Each number is 500 + 25 x the weight over its row's rms, rounded and kept within 0 to 999. Layers, rows and columns count from 0. Numbers have three digits each. The size before them is the row's rms in percent of the matrix's.

# layer 10 MLP up, 704x256, rms 0.059, rows 663-699, columns 128-255
108:489505520536520535467533458494484476485538514494531536455495512535512512490500498548479515493503477479477499512468479498460527491482527478496489485523514521513502513506475495491507480466485490474495509488481557528553503471456469521492482518496537514523527495441493498480508433484477502510519475489498508565491508521438539500476482467515491525496496467503529520521499491524513470517502
104:510498455515531485506501481475462468470480481477519497510499518520551513495487532496453489497510477547498487531470489508488482513458461503468583476491524450503457498433547511474533499500520498494490475490488502483518447483526443514480488476507467496548508536532473546509493489532476501477476517484494484488479530473514502484516502492465579451504521504532490512450524468524499521518502
094:507508502467518486529479513520534534524479479479505508522492506491456485522505508524501521508493534483554493518478494536508519501508541476518498508475561485491491472478526508518478435491458547478468509476512518477498470508472487442451542506467490488429531489484474486487479469523490493497486536551513500480509478492516482483480518484501500499510556488542515493515478488516494513504493
102:509482513486522498514500520502484512492504523511535456495485445503482484481532539443579467491482538479520555493543495564491490523514502520528470488489518497529466550488525490438473470514448489501510470483507492531466554511482501488515531484519510480469488492519507534508535524483494503454502506477524475547488517464483522451478508505522500521499512494481439521493507523497493527465442
103:507489420514560494541441525505478520477462546500547507485497482504445493534492520463514463520503507520510472483476538498563505487525486504518492466476486529491529524478479519514462499477515477477482526500508502529486508482513510494496517497488518513561494510484494521475496498475548489558490527494484475488455508505484500513467521480514483523501452489511486505536500527499532556479505
088:536501528493512504512504467474456551460487573527507569510494483508487483486497468466494473492486504492487478502530533521490512498509519483469533469511492470461490491517472485503537505509557492486534512536478525537535518509482541499512466504521503502474499475556465533443489542478543538487502449540497474524446479481517499520479486489530491475503499461535511480509524462518543508493498
095:527472530541475516531520444510507483532474518476528498484469500482511496509464501492500499458473522521504533476437514505426530552495483499500520511492500523518507509517486505502506523462493553499497537497511542466490500515481472490465551520478453522507516507488508499495523512501540496509476516480467452504500498491440461515501508498498482490518474531462502483524489476508499490509504
099:490477514474483509487506485503500507500475505505455473480508512484491448493562544501489511548473468519526521538521528435518517454477496500517474518542527523470501506537523511480488492497506460524455519508511485483506511495484524496490495470511526482520497500518486515448472471510485522525495529490521489534520433486493500480490509479512464484528504502519528508510525461483494464509520
111:484512498498500501477493524458486517472505515505502522487483490503508522554494462515471513502502480485536489498498514531520474491558492489521553491522496519486502464532535471488506547529532542486449510490460547518465457467487496499492444537485467491452494506496529509439523473488491544470552504501497458499509528489480498495506491509481476465494539509524541511508546520543468487545482
096:511491482477513484534503478541503556438509497563507531497477498503514552485524492534486516497513472505483493519510534492506503541514526542480450521547521503477496527519510499493544548500544532528513493473460480516504473487538527480528517548537509499493481530508495488520497462495485496486511507541478486465492477508493472503485495468496482475517443493511512497498512498502477465495505
097:508481473450451472480486455537500517489476515497505492496505480496481459501495530533503475523521509491523536538484496518525495520473504499447479524481548505485509502532493548471481530474563495509489507524469470479554499529461479479536525505511495539532488492482484512475520484531525473500516498489518504496487527516538471516498497483485552469537513542483504470494467480512525483561511
102:485486491501490498491478440465534516488515462512488534526481557467443510504507465497506486550484539509457450491497530533516498532493515504478524540507508484452479468507489528516490530502514525504527487541494467492493494512478455429520516505484491509467519480476485492470477488497502502503506441503512507461478510466494515507506493531533480543490498513524499492471527488455472494485519
102:527491483488526484517477560518527503470483530512514566520499514484497520473508507548479508515510505558509515532531490461519536479474476512508512457511531529507491523497553510501472491522490484507469508489472489515468513523538489487473524468481474448511498439498555494526527470528472538535506487485497511490512481508457456526517486494514515541517501507510521489464478502467484502520540
091:475511507483505466492454526543523536500519525545537455501528484503494478537514538494471508486518524544512506523517487509508488530549479534497554546523506513497485488486495479508487475542494454525499511461515516535512532433480506503511470495502540508525477502490506519548482495530474477546488513494540488492469482478532484537481510508477480471517551528468527472484486500507483490527517
092:506472493529509461505504524517488537453503481489453436462460480479473533533495508545535519450470472492485492491520485485512512547522495496517496518493442478467472511505521502498502484531479466506509512486509489506461498491465497522511502465510476530534448486525524486491534527510510466541486571489520551490508530499478512493474534514483477483500490516530476494482497544493496511496462
098:475500513494494500519517451527517475465468465495517507505449513510502527486518461437467464524541484493490512488483491492502546517452508488503497476463505486486506493472443493516480528520442494529488506491495468503479554495463476475535512494487514524480547528482497516461504490474514481473487493556552444551493488504466500480475527500519469516475524496530462483474502529459515559494517
106:492462500525528535516489523445515459496471481508494484503507472512511478492467490559486486492463506479440511458518521517552502463502506451484517499504485490452525484475509483506534468448471527478512473459491498487488494478524506519507485501510517479505510529467478500515519498492502468477506507455524478509496506504447471516504521499506516493502521521534481507493535503487530492472520
103:466457483531461455512479500519476464502505497452496496444491444511558519494490512486498486468473509499498515523479536523536517504505502518477502482511509527489513503493486521501536547523521481497489536528539494533473502510492535514513535508454520538502506513556458541464493486506481502515490495496504477512483531511479460510511509498516527537491523501483518491487443510527456521500508
099:501504504499467546468489514495524516482548500521524497473464481485512478517506518489495453467547497501506470470506530507475483479521522487534466499478503511497493563492526504496490515507502486487548577481490467538470520522537543484535535526475524463486486521496493520468516468517507541502494490465463510500497452511494479455527478490509455501542490547499500444455464517456492536497544
100:447511468503505524510523556519533485517457510505502510533501512492549480480546487471490519548518487480446494532483491465500516521488515485511525476513489528504497558508508460521514476496534528542489507473513560475479495516476520506474481527482484497533446461521545538497543502458467494520479508532549516505524507462544497480527471477477479531503530541522475501493507469494532503475478
095:492521505526506518502483504502486519504524496499504559484461530534493480517478509476515501517545488508523503474516456493499509508432478508499511475500489537490464461488507548509545522455464492475470549479492437514579499519488468480498489528519512492538487529500514529506487467510510526497452502495515516476510513508515471481478505473497493476539498498458498489548519536515468508514485
104:508511525506528510542484480526508516528482453459488515520513504488509514488482473489492533484451541486505505500496525501533538526508529485529507469468485473520497476470483537525501500509479490519537527549509470502509477482524463516492529461536459433494465456464483525459524519467474483521518486527491511513483442538542516510477505512461460528478492480481496509462517503501485502478508
099:456523517471507461512514512506525450485534527517537475429479423541502470522549527475536451469469494536473519482479506500530473504502461497525460523492506454510419501479508500476494513496498508473480500473534483479510522529524566521477479513489515517460474479462505501531468538492499454527547491500504528494521469506513491497527497511478542467495501499541458459496484425525537506485496
102:476503508523500541507478488486466460525514493502512535464472484519470520495511500520520504523492510517498507483499512515467526507508503490522470515504460532474546513510523523472464482499508482496482492497520489520491550471467527497489500515496495540431491495481475494502512467518511491491543506519488454458502538516528530475501534525463468534503483497463517522509516479476505459478494
097:532464501505519533531509500479494465526522483522511492510479465514496482503550496513486499507537551506495500467497469500476525492482489508528529510561468499525517499512482497497504500493505480527508495508480538518473511522502467479504486494500485455482479513515485525469506472529527482467487490485454500479518489488463518499484536474536447418493500460489457539493498496495453514449501
108:491503499519479566526493524504494453540522544535488515512507504496461492461486513545503446474453510499514489484519502485542495519463517534505512526509482539491457485490520495466498489526523496457498512480488548500517541433497494452480488495548498495483539505518558542507541497504448526561488518516518489501474507486500489558476524534502495492554560531519515481492500481487476471485545
100:488498557502495504554516491501487539461498472466575501479523505499492507460491481481452491498493496530511485503491538483514500492463511529462506503494509567504514510499459480515534504502491502491507507500470527533483497527523504484581510492467456513500491526511509511531476469468524545514522487472538504535511507485499500468532503498527459575522556518515484491467512512503487507506496
098:497469506479512494513525496494482508512511512485504521483529449464500483512535494522510504478494508499516562488512482497456489480495527500516488486541471496523486527508555478479519498461528531502461483502567508518467572541480471505490526514497525523535512485479489476471498460513506462525445474460504552505492497486540517492559509488536523490536480518493519562492515504516500503488505
103:530497470550511494493484532493485477505493553485517521483553520505507519542503514532507502511511463501494492494515454523533514519506494469481537499528510516470526512536484461474471503502478503433522519526473481436528530545542508502543530552508485479503490506474481520502469507522501526492533528480522514486487452527542459480496459503509529509532483506475506493471513501511520523519521
096:473490495499491510498498477489479482529502498519490459452452506493484513462494471494537476439519494483489462455496473484479443503513500506508478541506486508524501502509514520500507489497489486518512469495523560518474506499487491489495453539480510439495560422542470503538477480493465478494474538505491542533502533533528512494540573498454495498468532504474486464501466483506478493497485
100:499555500524480495510496505492466494482527509513509507436478547526470535507487483474471495467495509506498497523493494504500505515481460517532512510491504499493512501499486502511513543507504501473519508479491507499517450520468520492507501551469473487455495490485491479563472446513503466465490507498527505462475538481495530516464515495472492517547472482490495474488466568523493521528507
101:512476558508490482522513479514491475520502510563495482538518520488500520486522477458468505475519533500495484511505502516520530448521524480501502461510470532474497438504497546537481505472517512482500477507503507517540509502526464509505494520502504507453487503504516490518521502512559535508453493517502493512533476548481512524496483564517474473467508494541509539511521485463516551498489
095:516548471514503558511456507520477471513465520478476497490488481495499483526519490540504517506538481509505539450515453497546529489482475500514484524535483478512507509535507521535492559546467483510541548498530455560535467529446485460507507491526474481518470464491537473457505513484527465496488484472525531433540504511524520471497484531509506547497504494512476491501503506502497510493494
100:464444498480488507508511508498451499531486479485529511520526477505480449507531473480487480530530503536541489491515507493529467492471505505488499515512490552482481490475516492478526499513478436520538492496528482506505484517494473498487484497489503558515539450570424531516526499503502488523526554526502501511467486537534503473476499476474498472521506507468501469503501488508489494456518
107:548523488522488501551503484501482540526426549523515505546533512506464470497556477471470530482476469503490489511454515509498507516503492532502541492499465486468520473509499511497479490521467495506524484491495466489474487439523509496493496464464524490548467460520504491506526499440540490530546515507518514519498492493480539509465472463497524462486565525497476479504511532532506488515542
092:506531509481511493488508483505475516473451465495482490489464523485531512517485486483518480506554523501554491547492507471465493486525518449493466507474499525489551480500498461460532432483434524479482496493484524508490518458517498508477511539552459479491510499490521455497477479553491514496502497480499485487497477499479505477489509478513489454502492543487467502492510518513486505542467
102:479506537507482519484522533501529452542529468490528514530526520509501505490519459472506498509483472441507502456533529515460532470506507524530557499518540508526488513466513515448526496494492499483509501502491482476472508479519516511478486497487505531507458476480535518504518474504516503505495532468482533491515504461492533497544487471479477528483494537526476541516450511522500512480501
# layer 10 MLP down (transposed), 704x256, rms 0.0586, rows 663-698, columns 128-255
106:470538507509512498489519478491516540534480481507455526484493520494486498441459486489483508483582480522498509483460490520521519494527496484505523468488504490452477499525462539483488561502451489481498501504500476491497500500505526460520517479471494530538542513471499488552502514483494453513446495462498497466514496484446550489507465499547510516490470500538474466436487519521508516507486
102:493514489477513491503484507503547520503507475512504504498480457470486480480503530520494489493517507488477484490515507514506537551494472477504547498490508496514517498516490515510485559504568511502495514502484480522503509523534525509547469490497462498561493531524522522553485451486469500508470508508516531512454496500475503500497511487533501526522497533471511512491489536498516492490492
092:472506535512449491521481483488525496483481518460498457523486471481527539445555518506499524490513501468484479508505505505520484497518468536513485499491531483464502516508490528484487549497504518461479517492472475510516494523497529541473510498462538514494473493474499489490501492531514481499493513437468502488470476472495489530502476499486480478464505492436487514468473499469465484491504
102:520466514433533481457481519504528488483540492455483486451498509510508502494516457489495495477476510463475446496504490489466532455504498474485464479486526521530499552507466492531561512519531539470478524487519489465509526503524529508504519516506525512500503461480493539491532492543505489543517502469486484527489511478513502485511489467455488500448463476472547524494474476509527517493504
102:478502518528471500491509516505511515516484495518481516460518527534490465468441503494515517491524465511516478535502524524487547498531500488513503535485515485519540447566533544470538508502521439462515488488467522481492487508505452490486506500493519460534519483538556504511495502465510511488525445503482527502520501501498494528516513482490518520450454459518516544510473478489510481480462
091:499525494491486540493488497530542506495534446452496497535494530531473492490507526504520552479530483476536512523492451505490514506534505509511479500477495511510508509488562530457491507508508512515485501441533483492476531499515496499523477504459473491517516482455517462515484484527470475480485528486542475488611544571490529479512475536452501520511497509496497508500493480513435475518513
094:515477505519534497518482534490495482481530551515533495478479476527513504478546504487477499554448469494526525522489504472471512493488482522509514529515467477519508512440470557497495537540536447501495473520480449494462478518477531527529430490497472485489473487508511505502464529453515460518519476474487481461469463508503494504539496462503492514507502530505504514477483505491518512461492
101:486490498508472462530526498502501447544469487489511488528520486501536500502479522495543492501511492514490547513490496526504461535511464478472490523464505465514480511540484516516497506510527489476450515537473533498510523520526502510486468512496500530505499483548504459474532497511518494490497446511527538476486517471497499528525457522513497513496532508469486494516503519520498464460502
110:504508501466479547469478485512523454479466482522474498531472526545485500563492487537492498502538493487499496514507535519491466492476475499464538484504517484467506457513510493485475506490523511510537520498486493522516523563484476504441519544531507494489466474459473464513530512479535489518469491457495507531521475500504519488484518522538490506472480539479517485523521479466496518477500
099:470468490465480496471514522490518504510501481495522517548509520449473465537457484519531506543538508498510476516502502507496471539509458493499492502531491478520507495562489491509488443483449482461506515517458512496474489518470476507465501528545523473528472496518526494482549536482499493454486541490490469479489492528477504502486462497537508508537506492493476478522495532514496472455532
095:473513504464531488502487526508478467480519485553525498466518508494523525504508430492500502491488460509503438497530471489480511496525493490520513524477506489498489470454500481496527519501530495504551511466511512501470496504472493556491487525468492475576473536512563533485468449488489466531488476492488482504518501487432503462493495493526507516499513488534496537454486478538500508469511
101:522527513467516513505502531465500468515489459468471461453558504477498533481474507540487505493524504530514502497491516537518475534535463518477479488458485472502485477504522468463473494517513487532504489507496514514527455509507532485535448485518493475518438513511519455507513508507457501494484524533480544522549488512494459476531538470527453467496477504486566454543540531529484535530516
097:549542508500491516493524464492473509507542487464512531499510487475486520554510529486477517515538495523470473464483498494526474489454489500566456471509521478487513457483509512513540490467480493466503546460511497548507553569470483477526515479483553524511509484498490504510492516506496518501511481542476517532476514507477494426473465515482509536543523534514499506483483515504498450539523
092:533531463518503500499489509478528485498531464476469527518500488512482548476503515466504491503488492458481509456472517478482471446547545471472475488500476465511507516502470485506512501449489487478490484485494475518503476536478465510459531471501517469481521512507490527479508518528501503488480508488460526489509494468470504458510512486463542499533550467488508521499522492514471490466465
096:482520513477541521490458487514480495502498503495530499519498484536494453556475464511507491495541489512527473509484469496539485522498535459511500494521501489564499525503504518480491510503526480468506470488508495498490467505508424503513491498531502481505494516497537529534462532523479521497537512518494501487473501508491494517522505481508539484507523527473522483473517515482498522502520
098:487470490520506512520486482480509531495506555482461514495533448475494496521521538517493547489472499520528487476453534497456520470476519544470479484503475486526515504492450540500487485479516492476456527475473496519506484528492460502488487492543503499473454502511518484538451459513503525517533488517474514489538529506471517501508539496504523506529509446507506502518519448523481484533512
103:541497478469506471471497486495480495473521507534452467478489532502517511483467487481518524517518451479483504505476535509457479469483517536498475464486486529503453494473475513531481502491477507508494481476484491499508514495486535470465500496460520520497515485510550489498503522485475480470464497513505509523469465478546523485528486505514490533425512493498504510517548492475549480469495
105:521508501492469485481514516507490535480526457474486415524510484490515491526523492473491504508537489511467493468504519459483520530506500496496509499519489489509498500533504514522509453442501506505474483502506473514520528520506489538498531524499551515452504491526472522544503534513505447482475524481483513485535507486537505514541488528513525471487500532529501523475566490481527472506475
102:548506498481520500490503493504511503474519492484448529484510487516493537470476474522446497494495485467447481486507514459485515507543491485513492509514502523470530526489509538490535499525485508515513525512521546488513509493512512520434519542497486508504480450530516519544512484506492451494475444483485437563473516480502533531501503460492447495521497484478479476564488501461453505490497
101:509515469509518470478474535517523517435523514474544496492488518514509489522480500546494495498518469548535540476479490528517500499478482469501518518493462496476497456490499499530482489483482446462528485480475465488489526459536523510496549493499495515526555524477506505514530478478528540527488479451503490509502544473503517448505490492494513505551465507503544446477500469471486504497528
099:490491467483508494481465481448502476480503486499497448471489445470501482508482524520531495453446477448504512505522511474523471515515523513483532489490505528502479530491545464500529491501538464519519508471513525492498486503509535491467558519504475519512531466496485507494523495469519471520495490519480503507516493541552485525496495503501465496478495501458485509522504485489447479551501
098:492525514491476517488513458496522558499456447524506513506504521512505483456504452549526464486472465504542508508479459497497456483490535520519460507497499516483507482546520526550538436484452525518453541509537515491488529474476533531535493510528498520501529485514514475487502505470544460510483513543543519512540448487543498493507508496491498497520513499494468511475511478475521497458482
096:530477500494522485508498521496494512491439506504446529524534473483516464525463522528548502515520472526501446477527481495496501500491454510513490476456511509494503503481520521502461527462512545490509472543478522492540502474541510490492485512497504471542498471493502498529524481499499509522518494475502484521512527512505488518518540529527577550475545494465520531497511541511494515486488
106:504512493452472499526486554535475518473499492499490496480491517487486457487531484507484523519488549486517489496420498526479506472529491531516482483516490522517532526512572587469493492486498525470467491535505479537479494475525516480518540502502515521462469535498470514530570481505486525511525489434493492463458483480483497461524521473485566536485474482505472512476531500507499484466505
096:482505508522461481513473536478510493484537522464532519479482459448522465498470510509499501479483486502505523472507449491505523510504483498470530484452480522475450510497514493487580464487482516532555497513529509507514497487506509506523446449489544534490514517537506508554501507494443545506513525519506536478498488519479480518516462486490520476520482464458526497524469477490522514487542
105:505504513472490516492487499507558515489491520492444509520479469493499491508492525479498514483488511499536464463491456496501517534521497490547511506539517479497499534500495544513459483450490472492456480509497498490510487444459465501504488490473520493483504543477449516489482494515492509497515466517495528432513487499512523468519491457506509484518524473477498465512461497548487508556529
098:504512482499491508518487518487504534503467492513498494512529535493469552491510535500454468481473493452457481538566498508523462546507531461487541505504494517508454506524458558466486483484567500501450487488546471523496500489476484500505536517518527483518528503464520490494490545538479484516508496497532503495479498492476493501484470463475484479525505448473480493464499518531505495521547
098:513551487502501499472497539490510455465534483552478466488509495483452485487494474501469541477489533543458494518541485524494519479498536482509538488432487491516499504468511487487501523470441503514498507476509470477527485512481505478522477513526484473480504486494536513503542449525474506514509540551512466477568521536449496516468487552527475513507485500512547488522486526508452516474471
100:545509520512555488494510507477489472469530476501506524473519462499480525463438511487545509510491526470505551476523471537484505468469524471482486541515544488495551511524518486465522469478530508495520529517506542492520502492497500479509518512470540512467497537524484476544521504498499467514507454556457507463507520482465478535501481483499500519474551530499459542558482488476496498524483
099:469495480468512468504448545461476511500527490508446566446513490500534460471482515452495525514524488466504556500511511517513469455497510525521496491476522484504482499514487522465475505521399506484522462479508477484526513512529445507520519469480515523486481522521475477535443465498482537512527518511485499510527490498459488500503485522488517508483500518502486479472476487478463517488457
102:533505484483490522482498501520523462468470482478484494466484520517515488525521499483520479472448543451489545496512537504520484537525500478579442491516457491472487498516529519494499494524525502526477499508477530521460511498481492488504503470509491498486518503488503463485517498491471518499535474532493506504445541484466489499489530487487434500534485498512461473505500503497516522471501
100:502510483471481539456475500504457468428514500479504477500447504488479489497468491542465492526479475496489530472551523528495494516497478468475529509512492483492515454526523498486493476484499495507479503464537499503498487531502514518493456517463467502468507499423503531497517534525495479493510533430459488489529482482538507525541470499502458511450507510498507469483527490538497488488518
099:470455486493525476475489478509498540491482491494491488511501494517497547488483487504471492532486519491507466484502554506496545524517488506534463519517502470495534490483465483548513440502497467492543545547486490476493492504501509488484553551521472464446565495511450483502461495513529490486521519511508492521490474451496513528482505490539524482543494467488532549508456524449508495450473
102:488520478499542471529470435508508513446449477532490498497490538510485531485533510507460536500524497505511428486523530519464487508520453515530482507520467530516540466491506484476469505490516485534474550496480522537534508531499486496549498499562481484439531482486523439519505506479546503496521486521510495498520483528492502500477468508513453503502488506529479525516485515412491487502471
104:459521540477502526518486494484553508505500480448526513496557527488511490460498458458503494489495495536476532540511473480476511472520532493482527492466513513450490531479485473499456515495497461511489489475497490469471480500519506445498491524535500461462496460510535493465475488496506508510470503512535551482461451514508477485476493483552495466532472483526482464485508547522490508495520
098:509457506512492511477534492518508484507502479516457515519528510526507466519513495508515498496465454503508482491476500526459493468460513511513503496464474526526465516508502533525508513522513511518503472502495495527489517499531481493481499483518472491480482466534500500505565467488540496456535505548435507547500488500492516536517502513533522524533479497518486544491505514494469497501468
# layer 10 MLP gate, 704x256, rms 0.0582, rows 664-699, columns 128-255
102:517522502500499499517464508509532521517500517550507497530510443460519487448511487549498520442473492459489534486468541532470509494498525486513489531502533501490504503533495531505561536534521464517473486518526508461490498533472521479517503502471501522459474489501508498512505477496516477519509470466494536437490459488504465500493500492505506515513509484466437528503470466521475471506519
093:485487474486515540539555477528481490522504530467526516486505483460508453493547522481550493510528528494522529515450474510470540514527440500514520484571530499489501476505512526526486535494488493500482450540531517482444544483526517478511493493534477476480507534514521477499505512483500494503483509490454526467510477475491485484558474472457519544490483528472517544497496482507505478470467
100:494503504465517529515488486509523518488484462493483500549492463469481500501465503534432537509542475517512485437524487517462505535496451441442508495537490499521545476505508520504551512461519493546456477520511509506574456529482507543501493480537522511514513488518482514471476527527460478507515479480491507495518501503504503506502537481514529467525484462498502506508514463512468480453569
107:493516482533453504504529565485507504486496547508509511523503479438479455519521467493512467495497510481540482457528504544503476503482470517489503521500506522511529522487513546538481500486467523487509504461526517481462508497502532437477497473477507549459561477450497537493486463502517541511473490506515507466512515506515441532483468543480530515503519487530496479502546518511512516502514
089:505516496456552505512497476479471492487500518481526544508525502530525503514540516503505430531530508531491530505488449515564560488502451514526518458457502507477515533550421500461473504471518510566507508469482530488514484484510476515465514492534516506512530494524528503495459467499468537509521533542466477528473473519525493542464463506511505498479505502488515479509524505483518522528484
098:496500464480487467457463543529510480529551491525510490468503503498480476477537513488494487492505468514487492507502480509467464488497550547499471528553516462492512480475500497477509532545545462475524507509485455530462508558504511517485482481507502499501465495487510488469485533549522519535505466481468509508483484513542462473471512472473520476508532480480522502509492536488515502512474
101:526493531521483499475527484475497512463524536501471466515505497472525541505535506509527502472496455520515482525466461508455544498510513537502484506541482516494541506553492491496536515507534487513481501514518483483485501495523492473556503498472480496491507504514491509518485497551516504479505543465509501473495501530508491491503494460492557499522490497441491502524462500489491507513501
109:481520448508436524466522511512484492530529533487510508505490571520486459506495511509516489508539509477496519512510489451459485474473488494485519509522510457476510495478553534480520472489490515453528530499500516546539513520449473485506521467548509505466511441489475497487463499505504502530495486479489533483512483529519533507482435480480545530516466512511501482529532504482496491476489
098:492461526515411541472493524494531450543530522512495486508520531495492523558521468516502541471458454514527501466492543511506490484552532523526504469506476511485517501513471512483498459509513517488516525528518515517519503483476515469516468517459514487532490442489481530501487495464513508492478481492505477423499485483509490512484535537456495500503524483479511481500513481479519497433477
099:532487512484509516551496508531487509476509519495488484520503452458520493542483506525482460464488515487510516471516495477475503501462481485466485510531472505501493503553531519486518534479511494513483527504519497506523522518498432502481507583488473516467525500494512478513487511510481511484490472516501479471445517481490509473496494511503496462528515497500495509510491501478489506526464
097:459501495475470492516463559530529458521506461517546498488534553458526469504539480454474505506498504497505504479507501500486505518473492488499506559494527487500528479491470456497483525516498501542487499474507490497510466507512540522527535474511495568478476473519493484496519498512522508491497513473483533508529483515494532497521536501514512511519491506535534523499512490472552485512512
102:521476469482519510475474525508492494480489513462494483495474525524527497498474447529503529462506487507453508473500534482480530500498506499474519508520501521496535526467469521466516464505473497486504508512502488458536455497473499515482467514504496506469502453529521506539467548483479568527484465450492517467502472492514540463453513541481473507493505508561463460493511467491500507500496
092:487508477498483491507447506504508463518447515485480472559514501470444472515522479546537495454462495503498478493536509518542548509501510490500512529470472525470511498492513471547543504533506492542484519517489509539479468505492512513478519523512443442486517457504522477507565515493536547519498489470500479518485515541479505478478495521497509498509523462530502500494495486497477497497497
095:494532515479495498515508521510511492472522549512512486514485495511489472520478472511520468477504490488502481541462489541465501472508489512459464521546475513483498502508506474485532555494492499525505501468492499516546472504482484510456513499497520488529505479504505498498470477519560530467518465495467483496492525516511500514457493480509496498502475499520513548528523490504466474531520
102:457464514492463483530482487526542514518506438487475462492448446483533510524479483483526494509521523493489559521505507496507533464463515534540516473496502490501497466487497478438478510497513464466496526493532514514507454518482490490489502482486517528487524508509506487451491516492496460501504468536456501495568489450530515501505498511482565492489490505488482477469482532476504506481503
107:503471493499512477497513510454535499525491479528489470499519510539517491495531492537497509494498495507478477482522515531535532535529467499460538485502504484517490535521533560526532525500535514485522508527481489485515513483477510511491486487529516512496509501458491445526495528485495502504487495472486517479489436512479511504536457498496487501511504483489430553475502478511531454513501
102:552508518483468482514484487511541503510539463483531475500514507510524454508534496510478501517482489496491511526501475489527479480454499573485504499480536512483528509524528495494514494479496520494558544472523549537491485546501500486497521500489508524464480500484479489477485467499486455497464511462510505506535501480514492493548506473507527515496473493462502481450515473490465494547507
100:511498523494487467521559520519528558505480531486519507514502459511466449541482485506514458481477448535529552461477522493500533549442507532517515505493520500518483494495532524512506504510503467530530514463499520515507480487493523454527505495514541524502480505465502483513489497533480541535447457490483540474479472492500472470498498535506475459523544528504507504521489504462452483522511
107:480486557517513497498495491496490512500523493535511442472471523500527506484482487484493504482504489525467525504501511462516470518543501513488507527532539520470515517489497482498534514504516506483436531483534473477494522506475516490530456506508523514476529482480465473514490495471521481519493461517512475487512492517485487482497504507508485471509490457459492512463504484501523493490509
098:502497521503500507470546496465505512504510519536485453526488489529506475476499490524523514501516500466499535546516500481497482493523498451488478516560489507487476519469551486462505494485516555505535511491474485576523437539455514487517497461493522495521474516544453506450520486481523506489483497481498508512515502500515512503471473518478500486539506506527529502495534505510544528525536
098:484499515484459491537557500481534485517445492504502489481514484532480520517476535514492457503537496499486492521498486482504499512507505508457479490530534499537533462480516501501539499487546519544525495490521519497483515516530482496508437454494470544522522495497481514505487496451545549487453463517536487486490490514500521502503489484501511472483539483504505543460484470497465546516513
097:565509506526537451515482537522529513470465495502498541512490515526489489497484473511543528469488468454506502552480500513493545513519469585520493496482509519517519468479504543504526543496524527525527485469497520508521477518535517485449468484499521512506457530517507525513519464493482562512503523497492492527504481499445511482465490491514522490476479506524544522511548497443494515505511
103:505498481485464500499511556521513539491479521510479512479552502500537451485492494520483493527468471532517498456515538485463452531490479469454510504454442457500514542483506523502498506461494531498438493470516485505511465503503516490498532481506518488480550504499469526514482470490446492501514480460510482440497504513500510503520493489507570529534509477489473521492446512480522477500540
102:471504488452485542489500543482445449524565493510504529517515494549513515502502475476503477520561509496501546460515484525481547492460515524512542477503483496499518551497470540507519477487491503504515468526494517495465503459497492534467536516494493474524540496515540489507489499449526505479493486489475514499477482473501529509441519501473484479538535487525490489515513509468460487492509
103:477492509533464549465505521534500506502485503468454502491510494496515508523477456453527555496475515526572499484507507497500525512505503480478505512508439518518500515500500487477517500489476476453476523512493466522526474473509505475490543520513517525532510484460476491521473496563509461527521469524486509480496536452526486519511510506483457513523466502480488474481503441516511481501517
097:500494464488482522510521535480498527554506494508461463497498456493547471529486470486541488534553526529503512479517485523471508486500466492512480493481483486496519469492545502519529491508534510522506478483500504464511534495488511488545467485488502507469464500520500486512500513486505538487485522504482532488518516477509479511506506515490548492450492487493521495490462483444506472433489
101:513471469466505493471485482497477509490511533534442405522500508443505537529519438506477502521521482480500508507514500479454491507484506490501485508510467482540486458505514500471488505481501514487511488535527461462488494533488508510523502514486526556487522503531473475494518505470518510487441472453525503501495489543528534455507532490477494442552496528500536515512444486456529512470530
101:443522500498508482519481558480512458498489517486435526521521464478500509507494509557533491497511498497527480439517453522524479515483480521537497517473518518506533549477482503477476524490503542507505497431532526534506490534479479491466511493528520519487503483466469483486502495542479526508523497487499475513472510520505496516466521528515496487527510494503494484534509491443465494487524
101:488451529502517480523527485548493501478460476497505551499497525518534502500480529526505512517523498513492549492503525474523488489523507485494474488500513443495490473510509485517515540486483516488480497455477469504441486464466492495485455484494478519452521515492483473460531508512511494476497453475537462495505484463449511539507506495508515498517480493518493476458510510462510480496548
099:501498493455499514512511490571526476509489512487508494512512473511518510487546511520490530466539514518508480508485535507505493495461523492533482521512464527504523541472545520511477518485518493500505477507537471540448517517474475452502491499516493540511521521463509509445526496515477508495533495462487496499512573511489506496481548513540524477448533505511485535523533483458492487505504
101:481501486482458525482496464509498468520475491552464439481499544496511517424492485451505540490516534490542468471533468505479538485512546499534502496480492470530473460527466485498514556481486524497486504514499504522543470489522462493506462502536515499500513478476501487493514499522467527494506454485548476513524544502477498476482503475500476504515541504501480521480450506488533495438494
096:486470479505474491475498483504472477512526478487515492498480521515525539500499494471454526501510503479489483520479545496516511578545513547509467517503503448495496508477504450530505497461517510467517472476434521488478417509504501517499534539459484506468539524499459485517487475503511502513544511513472490492493512460498503496477527487506504468528450472529485496532482501539505479432505
101:491510489454483502503468513435465506506486523528541516479492470482505522532521484492527516520450540495502525462446536517516496508479476507503535501559489514502496517465483543521520453516496492453470505515516487486473475455459522484496489519482475499486509490502500506511463487483520469499516535495454541518517515458501519490466487557459515495518479529506516491538522473490518515496525
107:493497517467482504492500481483519496511498491497459468528528496482488489539524458534513515482501468507516466513504549470515467494448476467497447517504532483525539458487532533547520463527545455508483504493465513552535500474546456514545463515485461512514492493509542509478474510530526544498481470498501475482461510489519490514494483535498514499510514492504517450469507519509468507495524
097:534558527520494448546487466528442553461511479492537470499500491481489512470482463462531485488554485519489522513475491532483497538495511509522530508499537494487506454485490497490483459503522490500468463462527533494471519496489488472514494488459452488518468468545484519493505517452465509539521479461516513439488514508498507508512530528471469500502493485514455499509507483507483478517530
102:509512490528459535496538528529503479521510514480511483443495511519499468491481426484508507483518483512495491493504519517505519524473520467519459500593501502504505504522474512509502518492463495473495542531524455550495502468476484469495489513491501520484458495552499476493507495467487511549514455501526509484461472539482492524508515473435522486525519518469430475531531515523448519482517